config.yaml
n_layer: 26
activation: "reglu"
norm: "rmsnorm"
norm_place: "pre"
norm_eps: 1e-06
extras: ["capped logits"]
init_std_qkv: 0.0224
lr: 0.0121
lr_mult_qkv: 0.7
warmup_steps: 200
decay_fraction: 0.931
train_tokens: 460800000
Each number is 128 + 32 x the weight over its row's rms, rounded and kept within 0 to 255. Layers, rows and columns count from 0. Numbers have three digits each. The size before them is the row's rms in percent of the matrix's.

# layer 20 MLP down (transposed), 1024x256, rms 0.0526, rows 342-375, columns 192-255
101:058136194123135123100112169117135150191081084122175135120138124124134122125162152150153096105166192154184148118109096145080149105092111145127113147142147150111055157110162139146146038118145140
099:112155164144121121118128048102149073144121118111104103155135133126124138134094118134184089131139162119186135144135137108090098087154161083149098117142170069113126130094116127133156051126087136
097:111047121069164174168110197110184139171143112151110158093120192108156147097157151165123110176078156149103100097101076137145126165089101112093114189101128117120085121123085119115090093099109202
099:122082078087160074128127104118072187164124093144134123106097096079161110167181082140146138126140136138172097093167183136123156118158049141123134134159139144134080118121154119092086139119193139
099:124111129098121081098188152111162138194100178083119151113132109220139177139101110082116175152139154159118136117118105132184146154118159117120154152118170117177094170048114185136107111123139128
100:128071099108120179101150135109092129096160148094129105117098109152161122141058159149153114125169156146139096158137089167125074130112129093134119122122170150089109139107122197124115105180083089
098:128128061140089079125117193119111150084151109142153098147092145122111093141115143189103138126133132115111153145123175139114129125132143131083133194179151143108079098172147077170101139124159141
096:148182090091130152164159132068142156118154149124122111095090130180039102060161168146097116082136080085145160142073137076117104111175104147132096133214094119172135168115123168222152126173096177
102:100116124126115122139151152078113150116179114111141069077105097136135153100078092097102180083115128099131115071148192130175108119127193096091103097101094098094090115129127061148108165081108153
105:090131122097153135133071102095076155148075126091083163108208107161151109156175108134100094111164161119147112078159126179093150110141193103159162151165141131105142146120119102127162185098144139
101:117116096112169066113094105150147070097130115161123103086079204157125126111149112117161160168162117102126074076146137075104141150125143162114069143139120075132194131143106113141159138086108133
102:171157127135149147060129165062164056124178110141145120134070141134177097111132177101149137102140093079124130131102103122133160096141166123132087183145106084085128074135126164094086100061100173
103:189114114136144140166120157109168150170150154151116110115107137117146113071096134102130109122096139099139117144175190087126084118133145103153132136102144135114112108141130142138104127168073182
096:107109199124071137097154121178129135086186160154117178177031134123093158185152116178103161097168108166110173098093105158109145137132113092144125148124089061089140161148169105113179129140098104
099:171111105158107212155123147084118060105180143137163119123087165129121114142046066138124199123162110136160188095055100152082125109176105140130076105152112079113124161171121136127160075115143125
095:150105149093123150127185127134100082108097099140121120160073120053174072189080147147145141144057096177132055146114120151147166121145070148148176115127166085167140095124069086127117130071100169
103:127118138118113134099096122142127107127121080158106112076178170116143172136127087168129134126147083108135142094153159117144137161094103177191139164150106131147137156127135160113114151178156204
104:157181140166169123117188119090090080124180146080145144123114069136169100132121166112154071131104183166147185134163163115158188153111149120112139122069141147147151134106137100130134192172122126
100:096193115152097105142154146086112135167136100136163104118136117152145215141141109130182113156167112195157137111124143144066114113147133093119158084090104161147105118106168143062136173163137173
101:138139130158133114130133121117127122143139152164125208140160162127141127162124156159171135127154106095151170192202108099151128091188174146106124128165159122177149133148141133079106136108069150
088:144148125127172113138172077128168101143171078091123150075136166108127139142095120169137148118110102080160195127155168126110150147140120161128146128105091172139115095079135152135087136153145139
097:086196138145111145175129143139066162140099155141147162101167133178125176171101124128101060172164205125076170121178103150118128150173136177116131103108123138129065159173081149123085170181184113
096:067162078146137122167137140131131118165135137122126120116119116159118152130130145159113171131135245124152156102154093110097118114168107081114108187085121135141107138122135090028086103135093055
103:114068097125093143126139117157111070127070129119166102150143134134106135151190086133132111149047094132142190114126129154108161137106092082184154156090130152145161113187134145110115184157139174
097:106144084084205100119091078138159101081094172079113164161100157146230085113134085191119105102140165106090133138110120132088103135157149133141128156103143141111120138147103149170115089155131138
099:076110124179161053160165128179117075126153131092130108153140132126141119139091179130023103143111096115100142114141158083126138133106155055103088133104146145074174113107098208143085162132119118
106:088114159154151147100166086129131118137181152083159105179161148120110120093180091036106133148081122108073157171123126157134149102142163124157074141149136137119107126118142079148157155163156123
100:071186075103116123116160100130176170113177135145156109110095097122165083116110123134147211152166115135114110038091102141142151125129204109103106085131157122164128139138140198129073165067144121
103:142140079105067105119166171116170187191067159167076130088111153136104168126136141102099105140123082104186131166105105174139141141095131181116099061111162142149113161087121153111159096135133201
102:177096151143080184088114144095147138178057130123103142114096103091111057133140129134183123151134120131186124116091128145094177139181104171129153112146126133111090172138120137143125144133085179
097:197109095109130104116094109136126134090107120074137108098140073126119170126137084105101110131140126103069101122110147198162154093134161126153116178146115075088167186120156110144152137140085138
093:165075138121096105160130169112129153116098118181088162129138156124118153099144122084116125146105049154193142109063119099040122119116135177196090148120151092116158087132118165135132145118156161
105:139150141067095082095153140138127176067144141126122150108146145196104107104113072126180164147141070164110062148131056137116089147151125108134090122148164158137138140179145186084106152124111144
101:123128136062116149157109119075166163160146140144150165132191177118108104107114135106175114124142088064107165104141151106132118147184121172179157119092082152101106112071090155143112095147130064
# layer 20 MLP gate, 1024x256, rms 0.209, rows 343-375, columns 192-255
103:130133112070101157216091079141113123118147171052112118155144111056182174136096103168095108122142148129161108136163182118093121089098143100097163097083111155130169100087145118180142092151185092
098:112179128105123127160153079149110101123196119111148110107122136091133156161128160096103131159141106171094119095152114125154121138122111087130109107113137195106131171057091121156174141102086149
104:115149120157178128105145119142122110096084142204145135091093101147109194100129166136101120214132083179137131097143126097053088132141086152171095132171164153094136092113081130129125167160170130
098:111152146156144187045133129119138090128145150134137133152104153154114136186190138120100154085134139109193153109105096163151134204169098148096094117050197166140166070127157164102189096135120136
102:149070112090157172111091154080069127133133083113149085129151133049156084124102118137150141093075113138167114117132111199166169130108122125092119108136186124159162097103160128149117117178099138
099:146134127177119077148123143109146124082122116133122116092107124089208136170075170131111178172133137023169136132113126108169116097142085104144170152087176134124119102085085079102179160117147157
098:217099125104110195129098103141145169118133162104105176195125096119157115137139152095118119131154130126191177098173150099133141107151098112190107117162148092153181103103111116148059171078155099
101:114153136102155112141068130134132160130133122136085109133168126141129134096141085151119089155170119120127128108132097176175112099111152059119124128057135190139137160147134126116124087182099121
098:129109091100131124112096126091134091129181117109107134144092130058126131167129136085168135109042101123107155157028074091129122176159183137116097156178133108165113114097146098097162220106105192
099:120120096136095110104079145196158072079175132117128137156083097147162114126130131121183119096136119106097152114130104158141067063126117102144112092124151131085131137182204144154146132151102136
099:160157091094117151122188133114153054176142179161130106111150207134147092130164154105170095124066162077133114059060136172129129138159147096104123123167125150100124072215189121134130120106163152
100:121119113165164198123131157176138148188132145107125167127114137127087149146097126163093126145147102139064082114161085116128148039137175035136128088099116131147137139164187154146165108117168175
100:122071147080107168058118155150125110111127169179127134154102115127089121111177189087135150113093139101133141113109123085144129133079169074132143181115106165118115127103092101123132093189106135
098:132121144072084166121082141110114130130134103124106118124073092165102188104081158109067147075132168160141133163095138189164112192138154147113165081144155117119164112123102160176143118114140154
095:110126097105110110129121101174129138122118110133110179122083062151179077174140164143189150162096101195114111129092130158173110105067149111169121152139168130147152175106110157163149091130110164
101:141070100103094082078142144181035138071104106153101152179146155108101089136135148124117135139056103186147158201146162096126131114108153139104088047123114167161103129100166087159172103102125117
099:124108080155103114169123146141160083123160119064099057107202099074107122169110135140162108184169125165163159071095133126181115196107122119104110168092111066085104128133115085074117176159187129
102:189146120161128162118105129160134148095092125080112093124129111105127151102084103137074145122154165131105131099144135151073093074142104141158117110123117199076090108112171122146120136101137116
102:134153088106101100109164113142143180149177185142145117127184103126117171108165107141112120114125207120147153152153115123181128143091181132143157100197096167157052110124115146109151100115134123
088:151077167146125090123202119148177117129148118131129130107101124087082075084121122248156132119150149089116206124148145109194149115085088131149143115138073128164070139094137098082134142106110119
097:120127104116123114089066124171111111080127065089109146118112109218145098126113085190103100131088166136093170100066058204089125175139101105119071107135128166113113155102120136128165167136130193
101:162111112112107095166089153118162164133159155108149110146115140137083174154138105133120145111203135192116101109141167180130054130168148183082140076138176153184166142084123091200162101102123166
101:105131126138132102193117122189084114081131185122167140174131135170158143162163109072128141146151108141095177145068077088157089108102148095143102113150096127176107144142136111094152116142161143
101:095132124120096123149168055159106128163205094144128136152201109111088105110096113138152175188103098142178132163106175106104127172155161106100141086101007183039098101140074101138124081181120131
101:109104134133141136143163161085152080160099089088086153182130126149138112127087131110126111088123147164134132067167192112133103199141129136115127093094125137054080087112084090125137161125106135
101:055178072130142118125139159105117144093123113090176092135153091083131073126177160081135089080075129105115085152172140104100115163088160160125084086108130129136134100160197124174142116099110096
099:176212168097154157134100174096161164155150090105157148192148121140091138112115134106098095180064173086133163102088093140107099144141162120195118149121181143147080179122105093159154163114114166
103:102118152151104144165100169119111091056159133115090127149158128120122082092130166124136143159098115141109101131134086103085138156096122170157191095106115139104124128093156154162145082149147065
106:134112069130174126125211148155130086160147148130124127121129117092121165137163049083111028088130100114100158145132117151132124118112121132130067124091091154092115165134154158138139138118128127
099:144165078126121160186141078096164142126145116089116139146075090137093135125114115117114141176107096076097167146170138122146088148065145110122144074142152148105155104134141082099167148143092071
095:135156170115098146134142119080095120135132167140112121125139125095186167119147138117136097151099122125162102120143139087117061158087190203112088121128166173137102110154154051105171070114097173
103:164171092113205137085176128152155138154114131108142185125134137133085138137181162188116122144124116164102130144142132107121105114077185118048147102086176144102133132134149079190127098112073101
102:146116120141051126161100140144149104118111097087171110136095069081093104113124155076111072095118084151093169095069111165143092132100147140161113133065173144113075159105141136145204161119184162
# layer 20 MLP up, 1024x256, rms 0.218, rows 343-375, columns 192-255
094:085172135113135123142154160114137136056150161109107068166159135177110185105126088127109150152116149117085145141220195081157158131097083084138110164104100084094148123107082145034176093083167132
100:160062144125123094155109143202099146147095152034152156101149108144070176114179158127072095150168069096131136110109145133114134128136180102168138078111134157132141048143101169146115114133132085
103:093113056156133128108099133119091086165155182152155133103123088149118234123150135050147128144168143086145142087081145129144099034082099105102128116136136165132132103151121179105127185063176067
098:164104140102168063109135147049112159187126149092113180140182153120070164193146175169046160162079127179103150097126163113118142166103118142139151142120142072144115120153160100086146164084096089
100:167124105108165075104133144141129132157070089102089092098131112149164156091122105090150122177132095186182180129108079118148091167150127114152132110154139135170116137178066137133097090089129122
095:154162138115144170151129136167149153208150136084103150126120086135146093163140136121128164143135121114143168076139128107112127167141177183082117175156174121143161107118116174129135151153136175
096:107167097136167117173121122085116095145131164167129158090137176138114105074113099125141110082208125106161122083160116127158110160113151082088151149106117164090155113143166165116150120140103077
102:167117141085166150174144180189118139182121142100132107128136146150136112174182154141077160117187087114117137125153095068185148148118170135124163094171060115139118167120107099119117086090088119
106:059194150159097078118141147177101174117115135091116100127173119159074161137106156141099191170144185137076146106187120128103097088131211109164127102154163172144115190075051137086109133127166121
107:069124170157141087160133125069147191093159148116126117132144160116161116076135149098107076148089113116166098133188118128083120163167087151163123124108175126193144101096107156163089122105138117
100:093127114196126133142117122160116144147106131054094110123121145105154102114135107091076187097143112096155186130130151196183182164122136121163166165109088144157110136096119144143152079108109149
102:118135115140109151174145146131126126130114083141148132086103099118151172165156128112089170147122089136057162124084118106103117093087167148144142122099116131140172167128175166151141167114135171
099:112116095090106126079172134120148105086131144171169166163141147146168128085143104178135157090140177171103120118085153161062116055180123108179158117141135072104173105196133176136125086156161108
098:156168178125148097106055137180131136163120131142149080157089112146076139181149171164097129111160094127113136155126140138139206189128193143137152122170134116143145133153141118157081148088166169
095:119103189115149099093132112143078137162099079100137115082136127115141062126139096116180170067070098159108118123075178146129119114181127123077110122194130142116152180101050095154101142125138136
108:138134118125149106102170141157095167129107159100165131130114148152175159115117146124130121166086126127070096106176165098151102144121038173078215073192118097150163137087045111119136105115101113
105:159120148074141112088046135149162168115134119183163164114097149173139114045162085149072154101093170128148105139143104124144114088153096100059125115175133069144092104129106117185082130074172131
096:072140136128170155119137077158145150132108083160120120080161110101092098091155105159139164133128176102149108180158125133121179128147177120129155124119140131141149157111089102114133141139188103
103:142154068166152151090113130138127177089158213110132123154142083104095093138088133136139163147174108064112137140117111151097103135134165143122099130173171103129085145195148222145146116130111151
088:130139103130176169140126131114109144145082149158130084180166102140200153155076167055083094095107128131142095108063100101131084123178114121115112134123124113127075132166129115170136152082109151
101:116172145110167201148092172112162123160196131131107126095126125110006128145142157118134072081134078103119147092161096143097214095166134134115160093141151124173158192129165102153107114190149133
095:133104142131087136110175089129122098124133090151189166155129095149138113114076099095111140111124089088029127206141167172138126163130116149141044118125119105145124142108088135114161087152112093
104:133129203155095124131130113105090144129142157108089127108180139164109162174128074078141166141088155118110158147112133101078147136132128108179047094129145095199098103082127148130096112171188139
102:155141148060133180110104181177116123145136103114126093163134175129085111118114077079127113161125146113098153153171191092161103240127122087147122134105130130169097167109126182134135168162141168
097:140140162076100122151138109098136130140163149153150117142127170149084186152113170160129127087151153105114148075106097196169149143075118125159146066123183113112145180082143137099141084156119130
104:107167101070175108105052125123140106163172084139188076133122141109164130076117154120174091133131134137167152133118161151116117185090098128142134098115166135076166158167189145137128155087160167
099:070148104145139176125105090091166110091090172069114154146063099098090129174161157051184121139117150099126088128217114122148106197140145095116145131144114112130138139099129085139189142130161088
104:159155123157101147105165056171135147197164117138087136152111121126120177156128141131148095130114178104109122133103122145100146119079139097114157101184149078101126112131100195177063147106074178
107:116080126126155146098115137057190122100140129138137096089134171148130122139161102141121157154206141106133135150058131098224104171172125118137123156169116114113089163125090123118094121120152129
093:142154136157137171112161143127071148071090141048143166156156160117081160072119143142169114166148154057057139098122153146120122132193100092143120158068136113104145148104135088137117169140091082
095:148096173077108140132077115133174104151111150111088131131152139169120108155116143119040125100146154120100110095124135154108102128183147079167091150103105147135099117112143163116140156118138097
103:112060119101132139120140108162184103149126136077116194173140112110112098136173107163104104127135167130130095135181152171174065147157067099117191101136125090129149099163168143150143084151083165
100:154133115148120107104150101145129110134088149119163079140146161095148135144127122101119120076115105109143170056154099133072118183115103118157142082070215128069134140123126098166118134129116138